config.toml
activation = "swiglu"
positions = "rope"
weight_decay = 0.24
warmup_steps = 200
Each number is 128 + 24 x the weight over the matrix's rms, rounded and kept within 0 to 255. Layers, rows and columns count from 0. Numbers have three digits each.

# down: layer 2 MLP down (transposed), 384x256, rms 0.0644, rows 6-9, columns 0-255
# gate: layer 2 MLP gate, 384x256, rms 0.0692, rows 7-10, columns 0-255
# up: layer 2 MLP up, 384x256, rms 0.0681, rows 7-9, columns 0-255
down6:122122138133148129144158120161163101134147128155143156160108112144149115139114099143132172113155118125108110154160132132152073122117132151154114136150082160143144131111103116146105136101154123140139185154115150134130103124102117135099165115116150078102096143131152097125156111125138092120111139125103129155156108128155163097102117080140143130100151138161123133105126114126103134130118140127135149093104131133164160114109177131119130118139155129149127121140134139154123156106139112121141153108062144154153120120142122136144136107129124110165128129169140161108125090174098071141150134103131122124118099160088130143176126121089129112093173092129150172131104117146104172121131157073163145139148131092089138123129135136133109107164177111138144139131102140129129115107127124
gate7:096090100180161110132129101132140157162149107149122139155131157097106084094113076115138139133113127157130136118112114088092118079121140121139150093106128134145140129124073098108126126145112152135121121135103120118124148115131083124118116138124146113092103133133144137121079112148112128130120143166120127147132091149105119156180110157095137164149128126152101104148089136156124160102175141147130095128118110113130160159132126144140150093152127099131154113092122138124092174121150114155147128147125104107126094074129119175113150121138170167149155127162167111095123149156068170092118137097130121112141144138108126086132111121181135118104121098126120091138051127116098138110144129117132159165146131106116131117122150132124134154133104121146129122125123140104153111139098166
up7:111106145156134128132110135142162147140136127154160145138151133119110124121138116102129140135093115168174143098092105101111168129145164103146148139109123161150131128101075100087154154117111109108127113167141151096105141105150112113101094148132143148094115127129117132143091131144133096116135133143174098117123102155098120157121119152093131141093116117130087135161111116162128103118201138073124110111119118116155197139144134121162132102107120130148143131083130117144087146106146131114163107111143119119161115117150135114129092114140154135118168119123103151145103164129095159124097147088156130070129141124129100120093121119138144117091139111129104120113099128151154118105112114166132168177110109135104112135131139117131136162124137121144141116145119131144181078132100158
down7:136157117180104141122119140116163151119121143144159156142131107147131066085138087108124136142123115140105168125105101159095141139193126095135158093149107134114118157150131084124133132140152059118101118146134147140134164137129100114169105138153138141114134144163175154167148111111122133123126122151166112159141090093121136161136095180127152086099154146089122113133127124138125136108142139142124116151121162092123174108126110127167096132116096165119141140100180146144117141140098100126150103110111110137149114144131142099152100127133115128087157115121130162132146166152085119134122122117106104135133130082121060116105171126098131117110118124121111150132070094118143099132173159119153110168173095088121124134129156158142124145145178122136084153138132148109123146163079107
gate8:161138066105151103115129119145094123161159108111134121122107114124099140127101126147111140173153130137100110091149133102148093082125139151131117139125113157118126127134144162160156134135117128137153143094116070128146148116135078134100099171135095102121118129135133148117130091115148146133145108138109173165152154183116109118160159113163097108175136132099110116150097128123143135122140113134107143143117099124116170161136138108092147125120098100111138175127127114175146140122090137142135161141108120114093156139109109126086129124089096114100126132140166131137138136138118150116112110106144131116158137166105128135145121139195119139129151136149115161108115133139124113132124154113130130143142129108132103142138083169114108114093150145109124146127135063139099106110131140
up8:131129121181109095144120131143140099114150146117139124094114151155144175113123144122142135108141092142152192082181130137152112141173133137163137129175119135112128126142149146113108086111132129148109113133148112126134132137148129115110115086090150126122123148097124102197137152133096138160100125107111138113154148120117111143132069120129140143148155149133113152141115106108136106108080112154134157137156141132114126065122144114103120126101121152107160107133148150144103115138101095166120156116113144159121136140111145104133100156131100122128122118112122137142135133147136112150086145109136150159143138094131139093171124140128109141167086136106102134117115130123130127139126171124117156139164127102162152132129126134141133165118084136160113116106105105128118105139146114
down8:101095143141081139129132158125143127109096124172124134111140145126100118135129137111142160087154138117123169150129124131114140142144121142105120134099130102119125123097153138137144145111088146140107116144136132149119122110115132095136101134123145149126119153138139103157076169142118101103141113109155068092101117062128128158103084129128195153110125088138122157131181103154148124089104158145140136118120116153127055114101117129135108122123139149152131124134111147132157117101154090158155117138135124137163112114115139119152122110143114134173112149098131106091136116117104092156135149116064130098110101138177135133105133102051129134118105091136140135141121085112130164148104131133118129123135160145113149114127128113110153158138119138124129133124109165127144105144137169
gate9:118140086127108124170089099122107122122168112165121122133122142103168136145135098167103116139086150116172120147106144095124133123118155180140095103135121162167140127090110117100171142142161127161154127111129144092138154096118103100104131126126153105095139132108154126116125125151166120138113136128121085139144136127087135147129165164139140156115102127114086116180094170127137122130166104138113093167164103104153151109111128150146131105096110122138150171142131107170134167146115123151119138096129147095100077113147117155125125146148125113124142146128122108119153174149081124166143134129142095122125118158095127143120096105133128135151126143121102104131140131125088165173109142086095127115140120129115122166144133109093166147107117107094091089157176123170153118126113149
up9:102118183128133107131120134125151118131093122099088131084115115130089129123100142128162111122119147121119131153169132168133143123135098099076174124152133077116090127134133150144104120123114139117103133132129140119122109163125138159134169089162116121164109148123104102124125100087102112130116131137130138163086131125175125115149077095113097147170111110117136125118121107118163158174139103108152112140108149143130121110094156127121122103116161161135139111126108104139128107109113153122159146132140107156164138157136137143141114128128095110153124074121187096102150111109140127144077164141090137148181129135147139100157126157134159096114098117118115146104147142122105108095130122166126149130160099182106089133131137104116061107139143103104144145119103122128111137166121076
down9:100098146125182147131131119159114097134108147145130149092147142139078106159121153136131149146129128110112131148139148119122114173140113068122134151133129145136083123163149161098142108123105125133113122117133135117110115149147122163148168129182104135162126161170119135115110146126096133150115108116134179126143154115171070082114105094121130113105136129163143146145150131126130135176140111139122160108130097093067143132106155122086097150164124151112113133163141140121119105131120103103094128109116142155126133198108086114117136124131126162117119165112168111140127121130156159128110150079082182131166147143172141096128157182152150117101109148098135121142106139125116133129118114180156149128152115139138136094169086162130116126168130157107134193129092112118043139114160133
gate10:103145135086135125103155104153122151107150125138129110104149146139131115122152091142125141173142137143154101107062122129110182135126118127122170130098122121139097132102127183144149136120141188120126099128180100130130095127129101121141140190119109146159160116124126125109127161125113109120129120098159139130071083106124102158094156144125138128128140156150135145139129137111075146091126125109105136115150127149112142158130126105102130138150144140137142138116116152127159129127159162103107161131157156120156091133136170141130135115113141134166119126120127146141128112138138131092099124156151150109131153150137153163123167130154118142132149142110099086130156184106108119095115137151100159153128135145091158090122119092115110087149139101130106161120128116134104166163134102